config.yaml
activation: "swiglu"
norm_place: "pre"
positions: "rope"
qk_norm: false
bias: "none"
tie_embeddings: false
init_std_qkv: 0.0671
init_std_o: 0.0
optimizer: "soap_variant"
beta2: 0.95
warmup_steps: 200
batch_tokens: 32768
z_loss: 0.0001
Each number is 128 + 32 x the weight over its row's rms, rounded and kept within 0 to 255. Layers, rows and columns count from 0. Numbers have three digits each. The size before them is the row's rms in percent of the matrix's.

# layer 7 attention query, 96x96, rms 0.204, rows 52-95, columns 0-31
095:142128097104120178157096136130154089140112159137125114126065157158164106160122147109162096148164
080:149129174153187214192164096095144124067155100202169156140161171119110164151170138128071121105141
074:146132084120149125100118044067072152058078110132121096130104099178085126082089167111077121134092
095:175116058065075122088106078079168113072111134106078110076128102106139164121167143129130136110140
097:128106126139142114173063145096170158157155117090136114132172164080092229133117150137160138156154
099:186116188122115110114108118105116119148136103126160096168185136129158101113119121137105100064104
095:170122162137161121154154148102139125132173124166154078122125159173174125136094192121144139120110
098:108128121108174114129129118094122116102142134157074072129153151120166161097144143167084110158213
097:168056173164155071123175085196110077137094154109131141056148121188108128114095108135153123151086
099:062114216137135112117150117127183130160173146146121147117182177110082071102098100108138162080077
097:098134082106187099141121118074129075151062069115129097134165103158136129176128072188191099097114
101:183126158107138089106161094128179125134131108131138123158077185139131150158056119097132095158139
108:087130111127137143123133106113112158118154125073130227117165137128149101130090165107172158159127
092:092171102122145105175140098063106124077140078119190138103107098109142101143196121100162153129084
084:127141150147167180122067130128151110129084136137177150148156135092135074101109118117206141063084
081:119143150137106166108135145118124156095107135129109131198094117142105062100096094139143178092131
090:151161121131151085109123140157100137147125137154161133160129122106171136100141137094154135107126
104:087101143134132105215071117083167147150126115101142141141115147076141183167150151189144134186138
100:106172144140176141111149146090111098134170094131203079127137079137120154134172130105067084138108
105:107149180163203126145205146096126148129120143108120106123096110066151120097087188105072120081109
108:119132113139120102119166134110116174100100152150134142149140173146156107119116095142116216174125
100:132130134085137117089158140130096118090111118133112078117072113075058106048161073171101179136103
097:142165129144126160220137088157112168139072154149121174074127156118082101175111116131172140136148
092:174190172167082121166127175157109133103151132140121155122129134135089139103153139147139045147111
111:120091165084149132141197161145166106100128111163143095122097134122151124123141102157133069109076
103:158120138112113154084160114113147094091161133100136171118138080219170096155139167153111166090155
101:190120146152137146137152148173202135195157119089155118120119117095087102086128082150080144190107
097:140165132082183153137148102097078117134193151175130122155144145126162189110101154148151143143117
089:173130142140165046168119114136142109133165145144185089125203124116102163078181093142101088136076
091:151137202131094102190136145092133106142182125127126101144187151120164142137136127117113145109121
112:065148158069138115118158145072149110091170140074109111132158119105080087132107087145104139118092
091:142170136106201127193120125116127102124130114078167153146176122069126146150136123140117071129123
090:132113113159098176159133082117099109113068142157111169101118151166127070087056144120119113177148
107:110098170107129128126112084166107108154110142120073072146096113131104158128120118206138060136158
083:133100116118075081184167149127176088114093169104119130084140209106085093131076193133081158116180
118:173073152105105136152094108149160117141099118130091126165186197145049136157154093146130205168079
108:149132073156128094151132112149122150180117106109118047135094106139058150136140128119106136105122
097:091095065150098054073123121124098125158143124089101138137149069117127150164151102111153150134093
103:108140099102157156116081142134155102196153148202169143100120092123123137102150159132120160122182
104:133116137087127108135147140121122174163158153139092112140098143138054108164093107111152131134117
100:170143171148125092137070158140099087096114106107119169106088119130123128120149093113084117167106
102:127082128136066156150127139128146072168136138135091098182156099128131125090106123122144136111125
117:104110170136115132078127143071161120129093178170140095141170072130118169143116062131136097101118
103:120114131159136143131134149106124152197155109126141168099130156098136167103146111104102102106116
# layer 7 attention key, 96x96, rms 0.208, rows 52-95, columns 0-31
095:089181154121130150165134129101080106119141079146130107165171128112110118101106108104211171114143
096:080101155180122077107150161108058162131153096119146077149147083077136152099141104170204106146174
115:169121207090108122129136118157149136099137177123129154121076126072165137089146128136111140137148
108:120196161151175151168126185080106091163160095182180108136184122121110174150167138151151136144149
096:101122157086211128114078095133172124185125116154137119136143099128096079128122164104081127108092
094:124104100128076114133144075161116119151164140077137161151041125117088139175139170161126215198124
097:067134116170122111118085124088137170083077110143097140158131055122171122181114139126112145090073
095:127105160140171146148121159110142120149069151092132122126114230144152121137101076158132199066170
103:096140117102073132148123154062185146073185071116156148123158104172152153157113110123163184107154
099:120120141113094176153141127120089071061118077137143047111166095138148105137129117102088143076118
098:123091137087094153177180183131167078174160147144121118132163081140179188076131205146099152126129
109:106100161170109136109156090122096120111141119150137151129133119104134172170171089184161080122195
087:113147149130132166104102111148125143124140100079063183084081147162156152043114126144134083126129
072:098109150149141151086146100082172174095067096111136128158110150122128132093181119138133168153142
086:103135071108111102118088106194103135098132096124113158157176139097135180140142136102092130243136
091:125121137099156167184098127147159091121096093140132131116142108122147104076062141139112115091148
102:112087116126107155133197115127119121125159167138193076135157201101113084099144083149148158136089
108:127072086086160123153078074116124140095089074124115158143126132113102144104188163158121175147099
082:190108141124097135138171166142150190131126117147079186086132140132092121133101068146128135128131
112:141164120102133141115125100132051111146106139107104128103069076100097127138163133150151107176121
110:185099128129143133046139110139105081100145144112099179130080107154159071107193100056165093127113
096:165130133117093054145091112167143127131119152168151100184092130131136104117090093135166146119145
102:124148143183130054090121108162131169104149104119128104138144091152132128075115169106133182099131
090:152147134183101068132196142142131149133116145211191113126089155139113113095093114115112138166080
105:088203109106162098138117109135138085089119166152122171116117154121081108141105059139084179078114
102:143147143101123068120170146150169168156093139067172063100132173140136064151104129109105126174131
103:102130174150133151144131102182148122144097106159165073151103174116116126119083100102103084046163
102:136105097155093118076190154109100143127086165165068175145158146159079122111139121162151124132086
090:128121102073177138094113156131131176147156109105095139140130089080169198150053144132146118174130
096:137133142110155100120043128058124156077117090107084154116088115093170140125097163110115134153192
088:169204166115127128168099187174130106073188145138120098137105161127131072080114163144147121172167
081:105114139156185126112093123131122113153128039105129110112085138173191153107064100161110140135212
098:121110184077064143076090170137166147114147138130095159202155131151100179126169126093142126145157
105:180123157177172076115136136134167144150184130128168107061166110142119105102166102162106137121160
128:190088156119115138131152097071137119098159159106180153105092157049120127113168147079152157106140
094:101101118116111166110143103102182097167143084141130121190106123145089126107133125089099116173047
100:151080101089135150096080196151153094157103156171172143148087123105118142225121112126169053130090
093:159123135155110107168148161062148138090128091182099133075118047136125058152089160096133101084143
101:142139163127161092149102164132179113155147109149094112142123089203129130041179168117106106159113
103:155131131164170096180165122133145093161127122095069092087132169116068099106141108107124088113137
103:123150129123128152156158122096151146148134167185174084131175160145192088185133123202174145147092
096:138112056129085178166125159142121129110105121172092116129110178171064139159128119136155115083167
105:089155159157115111091141087092118094095142147170103102091151144154156154175170147100124161089185
093:112099123145103118169155075077158115123136116092116159159141101160147165175141095120166141227064
# layer 7 attention value, 96x96, rms 0.227, rows 32-95, columns 0-31
098:137159074115112116156154140174134119069147174138124164160100128127145151057113174127081115160168
080:153169155149089130100163092156138154115144114139139139083187125060117196093107113115136121149099
095:136157152133148122138071155176131112089108117164116113164151161150186199124099141095134207115043
091:186163116083147186171109126096108158149147137084097135114139139106115102061174061112151217091098
110:122137143162152105088135162113097116140140076126181058127142144107106208176110134154154087061122
087:143129152138135116128141106079173137112125126136072070111136072078123138128164092117095135106172
092:081084164175151143081151134119070123058113091110121121171203154073096174163122140152150092104092
095:153097132119197127104136132160173125158112134215114137130139126160145076126127131128108117079091
084:142176146156129153132122128161147108080131181100153110106082122159141183080142114143077145134158
089:175119106164134107091081125152151175078131115131162148145140104099074092128102103132130150087083
085:122117169141042103133162087209104116126150130169157196184118101136140164115139119138114162192092
090:072132100142090160082089122172176173135075138127151159093171090105126135111171065132120147146115
104:095114186125115116132143120181127110159112149122131014112135121061146110093134081072117131126149
096:161169104139064137114062150144174091075151098093125092105066157131150125109100111119120165059143
089:115063173132107116122115130118169085076114120054146066149076072057085122161084073132157154100117
095:124125194183137114108138160170130109082163144136138132128125105095083095165177126089143103151122
097:151171129085126159125093120120114092164147129157121139156118131123118096093108122111138108133082
091:202186123170120203140156158134147113124130124171083088132157156120153109081137143153176154154176
095:101099082174172131100120169096085103141098109119129105115150175160131170194237136132073127153112
102:124151146146181151133185145099117204139188130154116176125123151106131072071071157130118118151197
099:150096225143164126179124174112113151068182153106143089186144124134195161117200124126101111146124
088:115096215135169115073125117135064074122130103184122101168099099167107082123163161145192108099179
099:139171102132216123149088119116120047136137168182123133126109143133145168087121146133118161147106
107:199119151135169125080107146169070072143135150161126135143130137165130180150130176145118098089092
093:099175092120123094151141155114149100166139141075119183128142080123153140108132123134153186095173
089:067121142113056097112092158148104141100144127172112112121146105100091111174181102117134118112170
092:181093106128155155137183173165116091119124093118160192108161037198182139145095133083114128123139
090:106145111159124116144117118115178118118170210106112127142185128127139138113140169135122168138142
099:118132155128090122143157114116141102110125092106122120156127091063034084124124054093158149140108
114:101128104162082087151116120087089116116152104147158120126097170166122147165139120131188168069140
114:151130102103099127119106145147178134074181125079049141158157113163089112166115110134048193179056
114:154196104170115158136144095099093136067132156136146140112102112128071097131156137135107152060123
110:158188158154071118123162158113168115159158154100100151144156111110095121172148156118050048137183
095:148065142131139134183150116139119086127134175073196129167119082138112120138147156094113066100086
106:114071090125151097057106129125086081112147117117094169077151053119149092080129151100124102130144
093:137196141128134125132150118134060119095140093124082157113134111157136161170060154125103057111161
102:135134124158193114079094136181143164175135137149065111153076181129149123130113184185128115160151
092:128132111120141067156115170118156139121083101117129107150058105095128135136107162120148172097176
099:149120153103078152080133089143065151146106136196097089071145102143154094110149097122126134155146
101:181149132106134137046133063133156145146135177098157114067109124125116134104210110171155133200122
106:123155176141121127076111116096127113071156085150133162105021074136150160090086161134142109153121
099:098154155091118127136137168119100108078105141118200106084157109124121108112137182135140116154120
104:130128134135163086129109107215113080144118164069130083126132127123108189157082149136105074134181
101:100144147095121153134141124159163096101141119121151136196163184065156099091128126118098185158148
099:139112128136150198110123160147171048142076131160172160100099122149138130135136128132101127098115
093:134088111154133107141048086115087102143093123105121134165120069137164125080116155131159161086173
108:145146129117103142134100130148093164123139167149103062134144127160167150187152136186068095183128
113:093143174133081147093137116072096160190131152102162147175106146134156139093086141100090132141113
096:121108149129151155116070119127079101109082171081142169108141062173121124117064200145174162052057
100:111125194104105160135150173128131134090121096093141108117169136122127120123127141166119154110087
107:116131148167132138125115132119147116116131143188123083117133116086106172126125166133074135098086
105:134098083202145176106146112086145170102129083127140075130137111151134111133150110128143124119107
099:091135117069149087189165132148057102113158111122154192198112175151138135082138135100100107112129
111:203071107143121131082106132128117073087087189118089160138112144157153089128204117088130148156082
097:085133163157116072124135161153109131119131122086108138126075149167155136083142152050162161160135
107:054149155156135099086089138091140144143146127107180140133118161098202102048175079112150132141090
102:120132175139077097078124185199194114180118161152116120102195130105122107114123095126145053068182
094:132103117125115152076133156165130037086164119106100152125137112081039181181118165139162090065155
099:173166131134104127141125098163148131107131167137078140144151107190114059099112160138116121132191
108:150161102116128136135062146114117157108224203086171102065085130127134117146130115110174107098192
107:119090080064098146168157116143101089074151090068160099151123183189149188135118117142079157100142
100:125144192150163111162145192115112106101099168128132155131140195115058176090128090118060145129102
096:116080107139138158115135143096145165142131077156100139139146148145111110132166158101136231118080
091:136107117104161097082129129158156120090128131167107066169112091117179138160094161108105144089193
# layer 7 attention output (transposed), 96x96, rms 0.21, rows 32-95, columns 0-31
098:188196079189110170132087123102131080084114151160084155151147141115112136123140098077153118146102
085:146097130111162112068215142147090103099084142174138108146116120132157069098153104119110135116157
107:160147043094117108156157120113180127190095090112096148161122113090153079172133041095111122152108
094:134079086096154109119104106045115135150161114124110137143159118148132145094136143125119141148135
102:144171124111081131139137132138053094152147166109151174118081132186113163123103200115090135152158
094:136085175150131084121097152161097154112166156072132106243138118094146082135115167158132101091133
093:106135179141054141124097132163142092133086129139154162180100118135070081150086147168146102165152
098:165116140181129125090175167121099134173141087100143053121141165163184122145153051167145164152114
088:112131113102106152126175058085142109130153107103122145132117162110091178159094128129121121152072
090:150149117092063140166116167167137114136165093127105163102154121155082124108104160148156176146112
091:186106068135129144074065113110053165150132102122126189130096108107129161190119122146165142108146
090:128070128134171123171143079141112145165093122149124122068163112081058122125102175123125140089125
107:083076137143165163111195112111137119107125119083138101180098169123149099145057222073127141109105
098:128082152086133096091172096108146101095167138138144126163138133112134154189130138111113096144111
091:117132132077170157147158161146151058105125153122125108129143151156101104141124160117049120181127
098:100178130131087098121116141100089120128125165117116087129151169163094093127121135126127178063140
099:130158152104150165144210144121144122126146125129147121093122154152149083120131118121126132169147
092:120122118133118082192161143100108152164116175150167142123137196100179105113108158148092129130129
095:128084092148131142130090089159134071115089131092194108147135111096115125102175111102142112119077
102:154110110196090080149148201148115114143115119132077151111190167120169151155096125122132092085142
089:128118103158132117182053106133152059130154095082166118173145105130091142133121115115143155143100
086:074112137143161137145180134173126172182161170145159141220119120121145125150104143191140096151164
102:126146101089117105140131134112156139151108117137070161183179117124142214108117078168165139119110
108:164165112078077109092141144165103151147134148125105125141112111130145112186113032120154172136080
099:093066107079183158123083079089121154132099158121121119156109111075135157159113183138146116151160
092:154125091157114092142118103099128163098070096099133091121115095089135094160129178182120138135176
097:111124132110125151132114164114109100154090126101186127164075139182141132141085109120160092063177
094:093134092087082119117099118107123085158166118119107121098162111111116077146143157095170201104107
098:084153070143165125108118142126151125059139201128081121135122132062118149173127132135110120102159
110:089176149126087126117125098095130106102109094139118133110104110125133140149170123144167139148123
108:143128138113143131165104120159110101109093089124085103131158115124126103116134106096115135066090
116:112114095127070063115109145189100185183167119153119115102151086121156138113060165096119155156143
108:087095104000143060098141130075106131109144110117102097081158155143169212171154151156144084145107
101:089135153187082131101101117117107164142101113137074131143117112115121113157164096142144115187175
106:082135137113123133123127130119134166140100081152136141176122136124156113091168136159159104193131
100:081087120121139071096157179127068150153103129149142160128105084078113105095167156131139111092178
103:136115130119173150187112119115135112169117125086108103081136131122166179128133128096091138134125
095:141121142132104172100144077171052117135089137167148121110105133115064137129079107078112113159123
104:093181114125141154128176142151147116172209192144074100089132132147161051168142135098124126091127
107:137110125122168204137187114137140146158142105099134175132129181157138129122126108079170155185069
107:171160147106122133047164202168107092099141127137121148150163152101145166178081069121133126159158
099:149163150111148118114083173116137094117097091127086174161174144143132079139159142133080147092113
103:106136095112092111150056131118118148121135080122080163140137154132178114109156112086113178184088
099:138138158096136135094160115164108088158093133170097147124145087153158159126120067108159146097125
094:131180129143116134174148135140097155131200050118126117130165185084205144111110098083120158089162
095:077147086112126087126125156185105122160141123188120110124167120141139094101122192124123123132172
104:163116106128094105152150114143133139133150155077195131145138125141153146153166125107122098127106
107:132092112112057164118097134177122178174129061112124121169126127136133128118138143098138120118110
099:095149114164145171172069144148158130146119079139165093160184136117075117171172137117126086134200
100:141151121115126132137126106163081155160177169119109121165149097107107141094165127144102090078145
106:137142153120161090126193111114187099178121066096085117105131137108160228172182120110137147118119
101:174144051101137144136120112133152098152197096120151102109104191121088141159132072099118169130081
099:156163152147141110105109155154143166174142139150133107139200082123116112115146095163201133145099
107:124117129161162096163124112111118089182150080084116145205135165149143074095137172116102134104189
101:162140103123100109102156135164101113103101088149131086123147051131173144093149070159131147146102
107:149147074188104151181026157143102078108146134072129135134156113154144192092153123141187175122142
113:131160121084096137129230132064133077119057127101076150108131131102120105102135137101117160116130
096:122127139124134096136114107090132111150132136151114154172137148122090092132138093113141132170130
102:077116154104189134132212195102122115140144137112156139131130168095142113085110132132130107130108
115:123123128102099160125100133132166133114124144090138166139108093112068189099143130104132155137075
107:106157124183118141082123175124134126104079161123127119048130131134086118119127125130163209154180
098:146178126138134141148137116157119128122147107122093151109115099105129165133157129151159112150133
091:125068124126134117135147096186141121119102114107119158082109106134112125116114159164127114149108
099:120198092164109127089123114145094166091133103174097129064118189149134138120227131104124094106082
# layer 7 MLP gate, 192x96, rms 0.256, rows 0-64, columns 0-31
107:076111115083112117165154119172114195129138128133161117078123115143135120098128122100192178108125
106:151126109132091194127080100132156194097158159143133137126155109138098108151156138049101084142098
100:099114155148141142122179098185144158137115139151131146169104144165136157102136156060101139124160
099:074117128177140150112179162189130100118137145114183149117122173115150140088112078152142157132095
096:103093080140181101206133152152151146122125091127101137152142084068122097114153085122134129096146
096:159132155086093154140132130163108117162100078175106141128098085102160154171112092097116126114105
097:084060145154101136090072068090119176128128140185155109077129115119114134131106138130083121153112
092:143154108186151117092164088123116152139141159101107057115142110119144112113181175139148063183125
106:097116116111128096149091135163101072108133186140112159167159074104145088100109097180109176150123
102:061107169136087164176117148096125121186163133182191138113137076092143095109133116123135152139066
105:112104148176111105113138051122102150146099147067082140105148039149136176143135095175184125111141
108:137080169116142102133111143135136179205164111160093201151147117117138086115114148123162193168085
097:137130147143117090164176118167067140097146151126076149123145161164117124177114081140149066150132
096:052155123139148078165157121125135179059136158093142119054079135176100146085132166088099123127148
101:134093146148148068112136172167103171137120136114094168142117188103098159136094125122109143151140
106:151163160096074162165152117072153130109068100097139141127109138091095177062131105149144046117156
099:114139077125155082125135121166113131171148134118163143173147138095118083177051127199125105142125
095:179115175175059138151137082184176204104142089138122118076087111080200123125131163119123154132107
098:158103091153065118096113103129067156097108165140177120172127094199097123147129190073107160123087
102:125089145132080130100124146121129099133111098143087154058156097151139177139037173156108170084134
098:121133129163111151148161130062147159158121141139085186082105126112127169112137085076084097191160
101:100149148126109131122111095174124175139101117089130140174124132166094121162083185104085095025197
105:082109159103125132138163136161143169122127195080120080083066187108141158146155158098129150096117
106:152146127081142128120065080147066148134154159126096090070123131144164100096164140170123116115085
101:081146225163140062096065128132131189086094175026165149114119140186098146165114129093105112090135
093:124160175166154125126095130116165146113113066082108171091090142119126070138192127072164140050101
100:104125134105133173085116164162122169120149158095158179096133112157155108132132170141081152149152
100:177095139176093192126122139152122153094195160167151166101096143104071112134082148069122102144145
096:087122098100136157088119122140078109157113102146168183070148110130157132172099112128157079182130
100:205178146174146198091148038095069146115110136169137128143142112114135074147130168162174112176140
094:139104098161131147181129088089161227124158183169070114124117082168141111112134159134157065158177
104:181092143091132083168200128154079089111166139066116111105132133135086108071105142133111117222125
095:120094122114115088123102102110114090167114118149085076105124162128120097105114136100143138149169
098:119121087174151169146170174115156183151153167105116128100139105097152111129099145150124118095186
091:139197120123095155170181118135107180140203137097145126167056142103129091125099121076155172143184
106:111098192146106160140114137122067134116091166113113163150173080143100105094140137129127146171111
100:163173096180090099101105101084157181147111167120117108130163125150173162168137177106169145100118
093:128155167153186114105170172151158095164113126092079157073070090147100136161068148097139116120091
104:149063095173123125145170164111118090134121157115181104124161093111137117217182125085067147135137
098:106094145141074133194095177123102079078083158076095115114110094141112143094117159149104173120151
104:213138128098203082135106085184096143170110096202122130150128149102183108117082135150129082116096
104:108138108174113112117150097145131118142133163118139106138106136147153097112104172049192127143161
099:146148150133126117174056077158145113192118169157134142130174129127128154117128121108115137059106
095:096152162206112103158179094123138150131116120081117108179111086175047157162160086144184099118158
101:115170190142129135128105107123127117110108099124092129126136105073092139126136159124153148160087
082:131096106158139136147075059076123162127095174186163128117134186075111158087127104175170130133142
094:099171137177101101133152157162086149146006148109116176104120121118131118115133145140092078121051
095:126093124138173109219128074156102160184126105199123161184078158161149088098154105144125092098124
095:162135079182147186127162097142104095118116136127122098160150141168129126111073120088199124137132
101:076172116104142162033139103141143095124102118133131064124197132143093120131160100135125129130141
091:167067107127111115159214129125162195104106145113168118138097084084097156137090094147162146152081
107:130105113174090098127143130191182164114129165167087065093170128143131162099123130117099143180139
099:154132132200161119142152145121099163079150127142117178051079167131131154139122161118178148126119
092:100142139128146105110178106152156131134171177119152128136133160153087160123093182175099126082139
099:167145185129139113177153163095149133112116135161152160098087104093184074100161149062130085144108
098:142104099147140106181160095088141123071087158105140139108122136159116110223087130108134129126166
106:125084084143113184118091150104132160095165078127083139119096163173072112113077142141148169124135
093:122125137178115169143135199171107095140119202171088184158138141131121120105194041143135113098144
091:110077136178167073106103106145169181117089107080143108172112035128184135135161172131115091123111
095:156077112108089152139119110172136141094151114131075149138099138124124108079147154156190127087083
094:106091135076141154176105070150082118127140128110095143127164167126116116109173175123117097131151
099:200045122084112115130119121086087094097152174084129183095078146134122117116089145128083131121116
093:126111124065150126176141062093087119102187143115198130123141100133130146128159114102096154177065
101:088157169130127077101108157112093185117110141153089159114143085225122140071095115143111126155150
096:079136169086180125125107113104137135158088098126118115115160152086181039125105213113147150098120
# layer 7 MLP up, 192x96, rms 0.243, rows 0-64, columns 0-31
107:132124119123103160110133170103125106143127162104188116160152048112074114124086149151073091127083
105:177104066121101153187120100154155115137059075173144031134153117132138138125088168178140112127109
095:144077186140102183133150156134103140085098146154142116152105175186143153076119110161126158151089
103:115109127151106112150181143118092150093209141146112137119152175082167121145115142137145158119135
095:141122096113093126101101155095121102161121127192071157097179121086137144139127137131108126170185
096:114080104130145199162151095121148178158179152124119105123144136161141066059100138142103143093176
096:170097086175117123192143124116066154148112198115186130142116102164157143110143125165142108159077
099:101137062101108153150154070088184149125167125117144171104095145132169130159109163173140058153175
104:110166165144110168133129130129115154167119125133079108060161072091156077146191104174199072150096
101:146208149161111136111108176155124129144079153156144110084128184146121116121143144098110126129092
106:098124133100155148150129142118124101144111059095159112097168159162101150094153161110137126078119
103:129161125109139138152175129150204125154188101108187136150151170137129073133130153185089151090122
104:129123139138101160134127153158163118117148121212158185063148084105101091123207122160166142161151
094:101171047158080146117097163131120106161060093180089119100124111121165127119109150103124108122102
103:131122110121137087067190161111146149132176128096076133143113102136083122109082166168171057199108
099:110162165097181177134130152091120074193035155155155129152091099183099148130190158159137198123120
100:115141134131098182123079127172141115122060121161160136125108123132150169097024063096134163109131
104:104144097133130148123109129129152097108169127148101082106111103114138135152114164107132086125198
095:107149128161156168096122143179122155137111137082134123122071123152107134105091133125183109134109
095:105088147155095126131108120212083203104107159141100042151135106149065103125136198161137104104142
100:099085123116168138148153112079093119211131096072084135101117111144085109123131149074094095151125
098:150143142159139120098149061137077076186178105150144149143121101132142087101169070101149153113157
104:118085141166125129118137110084182193161133093099153117058134138078123179137122125080100105142108
108:106142078137073181094137105071142102155123135136108108121122104083059120145142108135149141148057
099:109134132160167119144110131095132151171127143155093160126132131137119123128123140088116118189128
101:182154116120127089138091135134109125170121119107048099180138089139109141093157085091112160146137
100:130140102152111097145198058164129113152201123098184156142105160163120106114098129120159157127126
103:136130119150134190124132073128134108143124090108127142098085154140116155159137109094120139182148
100:135131131099151123104060143147166169106145131145068129114093188126107158150145125056112104161107
099:125162129157115125162085111135144119106146125144135159149165146176161119134106133121138114110156
105:154175156105142120102135184108178111118118103079179153106184112162131104082111072136159086164102
109:102143166129162077112095158147141108188140090130097146162157079166135180160091125133130103097144
096:156157173123096143127094052102126221125100105159155089126153104115109079139135155088144059083037
095:125192172110136135195095124099119170160136063169162173083170116164131088101150130135123154128170
092:119124130168107197145087152183098106116134135138109170113097139094123104208150167144127118209151
105:131154101158132143134164103149146112141142130132166142096070128188136126117137126126156138148159
100:125182140092118151069098085103151174149123145130112140093139174140129065107200151177140102139104
093:141226130120102195108145101193074102107169141122142134120132106086119147119081122148155064059182
115:091200099126067136146147128068117152136124103095140135105083090124120075107139139178128045107138
109:108142169133154141190154159129115113137188120080126150131137154111145074094119121152163133115114
102:098187061113110159134192148145142109135088166126094118132137146202073083183165085143161146133111
098:117112111095095133106098109147125196109138086128082107174107117147187083152158147160174143129201
094:146131130119209122162126132139114165133127119156186149108109142096150113109114116117141071129134
103:167126169115133147164153152093148138161111124069105126134162138084123114069109132136149139116127
098:164142139133114091086193135108114125167115076152082127127124125117179133126115136116154136136087
082:089172190143162077115115128098135069114093103145083098138138111145165075140151165144110154122097
095:153126136099143122143133115179052152068123127100121140175096117197114118147090102090098195132132
092:124117143086194104135148120104120141099127134178112071118134111180145093144164094134134096167164
100:170166115093130110073193086095184166150152137090118143123103166116095104163113159072081108170137
108:157108157128134135208103144119167143151164143154140065150116147131101132171164096189129131145105
096:136155093129160117192167190164142147151134143107169177107127110142175182136150125117149123124141
105:173152099163159146117095207110073196119134119179108146127111010069141150109141131128161075080080
097:114086107130169090133069092163117151090154109145119157110185163123125068140104094130211144196133
091:178132117082112137144159189103108193172140158066107161123114114170125167130127107184117192152097
098:077119144062135160123159098137095091160137136073135114087080089127075089105102136114126178078113
094:081093116112120130106113127157116176137109135118076088145102133109146141159138168129180163112106
100:145132096094147114119158110153085119093082130089144166134201148143142152066170155101124181077114
091:101121137106201200139207116155138143147137125158126126156117107039100162165149120145131127121146
090:152117052145144125144075167100160161130149174158095109126169124196118132089162187115084152178065
102:107127112171159098179161116114197123137100167110118131092158167100114109146137152166151142066159
092:084132165166116119094113100150120127114122163143152165100130148138129182154142051154112154101149
104:124136169066166104118123117117129103062131111120126132128145132172123145108155126125155124176118
087:137176181097162091137171140090140155101153089161138142096098105109166125139187142162150069135122
097:119159181157133123142156104139174100122145136202156093085129113097140156147096114160098121184148
099:091115078089146122117141173145117143160122105177139117131059150130081138132160150100088150169143
# layer 7 MLP down (transposed), 192x96, rms 0.236, rows 0-64, columns 0-31
109:144099154140166141112191132087167105086087173137136148131150164146111169149112149113114097079173
105:145111151104141192135076141183119110177095116128135089114139141122123123118158087149125042135179
091:164129110099199111112095141111142124118191129176106186164094086111190106125111119146146134117116
102:193181164094097161156128177086149136153124129136098076130153138102175112124102134112061117180075
097:090126123106219112088131157189158146107150080117128150111117112120115126156079118163135105175140
100:124157139192125118152144173132137144155143148154132167105162182106137130105130057160056133162129
098:141163114111129165150100124125137121112135097138136174164177121131079086102158122087104171198122
101:143103088137142099144160139090112138104163136108164172161114143093087093122156085084129108102039
102:096156147127118088165143107143139108163173104123081131162180121058148206129152163129121120095131
099:089155114140053118126075167126169091163128098079117110156117130090134090095150108119099101111205
101:131197195106187119115125100177132123133080109128104146152163129189154137121141137086141193087117
096:119158094130155144097104178110145119124094088159139128164131133153145049117155080184130141132139
099:131130113100147103103108128088169104086106109167141130148198173126147114157110125167115137134147
105:096131152126081119166171140123157156088122083112168157116097144114143111104106117121177130105170
090:129136190077120145123117132186145062135101103121157101213099155149116073143107056116106156169085
104:159133142159168138087105079091106094127104111132118083155107152114120161151118134126110159084089
098:115144098112089140111193100169152073146115136114085161114084156073171188131051153121201124134144
100:107083100161140124108085195160093131100164184123117110122147141117143097083137066182167156126076
094:105060182101133138153127138171098151135156154155109101083088140165144080126137104176123156120042
102:143091095134116142149200125134107131115114178138103097130054141170153126107081091187178123088119
103:095171120149160103116097172137113082086085159156108130109181182197095085167114130104144155174132
100:078115044109132095096153118133135137093083081149164135104116101179142138099091062149130100066133
102:116137081101140089085105108117110099132128066091162163113107123119143092101098141088133149141141
101:149118114146099090134168132090182115108092102127158112147140109111146088125125148149115118086152
101:104145106104141124141131041113141156094163085169161148110152175099150121149152130147131161163086
108:090141115103131151125161131153145109142189158104119133126113167152096152167153164170143109131104
100:092116180177184118164158113118111154111102105153127132127131164110187117121136134146138168136162
105:043151094104173139090165177099152074130161147132130113134113191115071068129136155124128140121126
103:131119133127093120130169141074174154077119131148152118127130111078096125143151133125162083195065
098:098148213128114175164100133128125137107186195154144138082177159155118151121128061150152105137065
102:145101166095110120149128084147121137135153134141151161124141151148135171157199162155124099126148
103:131162153110086126120147146111107112134150152065096088122145106114090108101158097090110117161117
105:093095194185141147103144093073097181110050140175111112158217097185156128156107116165162122098077
100:177182192120143138121125106153107123126166077092110143132145142151147129167182131121128075112132
094:125125105115106099184114085113147097131115148113122118147092099086048168087159091143084152125130
107:144118172114098121143102114087087192124116159150118222083078120121099147153157141172167140169129
100:162145086095155068055121136091178130127165106162142076128151070124130187084169127088088045094098
096:088119081118129127147113164143127111119141128197180071165115128145149139127103100092116145084167
105:130139138149100129177185116118129072194112152150107130180153111105101099156202161074127189092131
107:169113158153184140128126116142132143146125130120181135149157153052128099203091164127145100150157
096:094120142093106070089100085133140149134161125114119165103169116132190111139162155097128112116137
096:124169056163128104145143095121084159144085115132120153171127118129139112129123084087136125096184
101:120146152137162147114132123126107132176166154129105147148170122141132076165153073148131109165109
106:136105142108068125102117130100151138169163103120113138132115150127099124185165156171174068094135
096:123137066180110144146190132181088137104157132110093159076165136102187169126137095106092187146132
088:171106089140102142134104134137158166094127138156173123052143127128153100113108172161123168057127
096:092120154154115148163091131163150171174060092074100138074162105088151126032115160124107100133109
096:114136010171119112146085128093077110090152141105132104131082129124077117122100108160136181089067
104:124066130092179105092195145179113118071165112149138112111125078163099147145136126081123218067123
100:142092183101163145097068187117054118168116117121110163160134138153137113160109204123143159222075
095:137111112144183120156107092090096100132173150130101103139165140211146160115110147193118156172111
108:162090174151115089157142137131139190053176080146118126147153085136120035083113157142179130096142
101:155143120171097161148110062155117102189148067112106029111132143127101193108098153161124141158114
093:132144115080133153128128088125086023089185117144129167156110119130069163092082140123132091168125
098:127144117099132104104053118111111085111135123118142116134076089151161107114123098157091107101149
098:141068161132178085108117175144106124124181132102122098094091146083155166156157117152130127109196
103:134134141160058144128150098081094119141172122111095133133165142145108154047139135133079157087142
097:142094067185111079128156063190107145155104159102178139143163176081139173050152093125167126134075
096:140124106151127135134102172118070119068197074090137144107142123075120177077141117116121064124143
101:105155161135160090124152115120121162073095105127204153099156153126168167158092134123083150127078
092:155143137190191096194134124098076106121075113132154122219194104126109132107061158154174158129142
099:162136088073164117095131089114103178130095100139082142110058133189145073122169153191112129120187
101:173084108128110153126122124117142186146119171090168195125079166155146138180113126130106134114139
101:158135122169123107171105087156126127179099103112166115113067094099147092134113141155159142157133
103:119123166071120117115165097119106113173093120124089146123121146130166118146089136127124115126176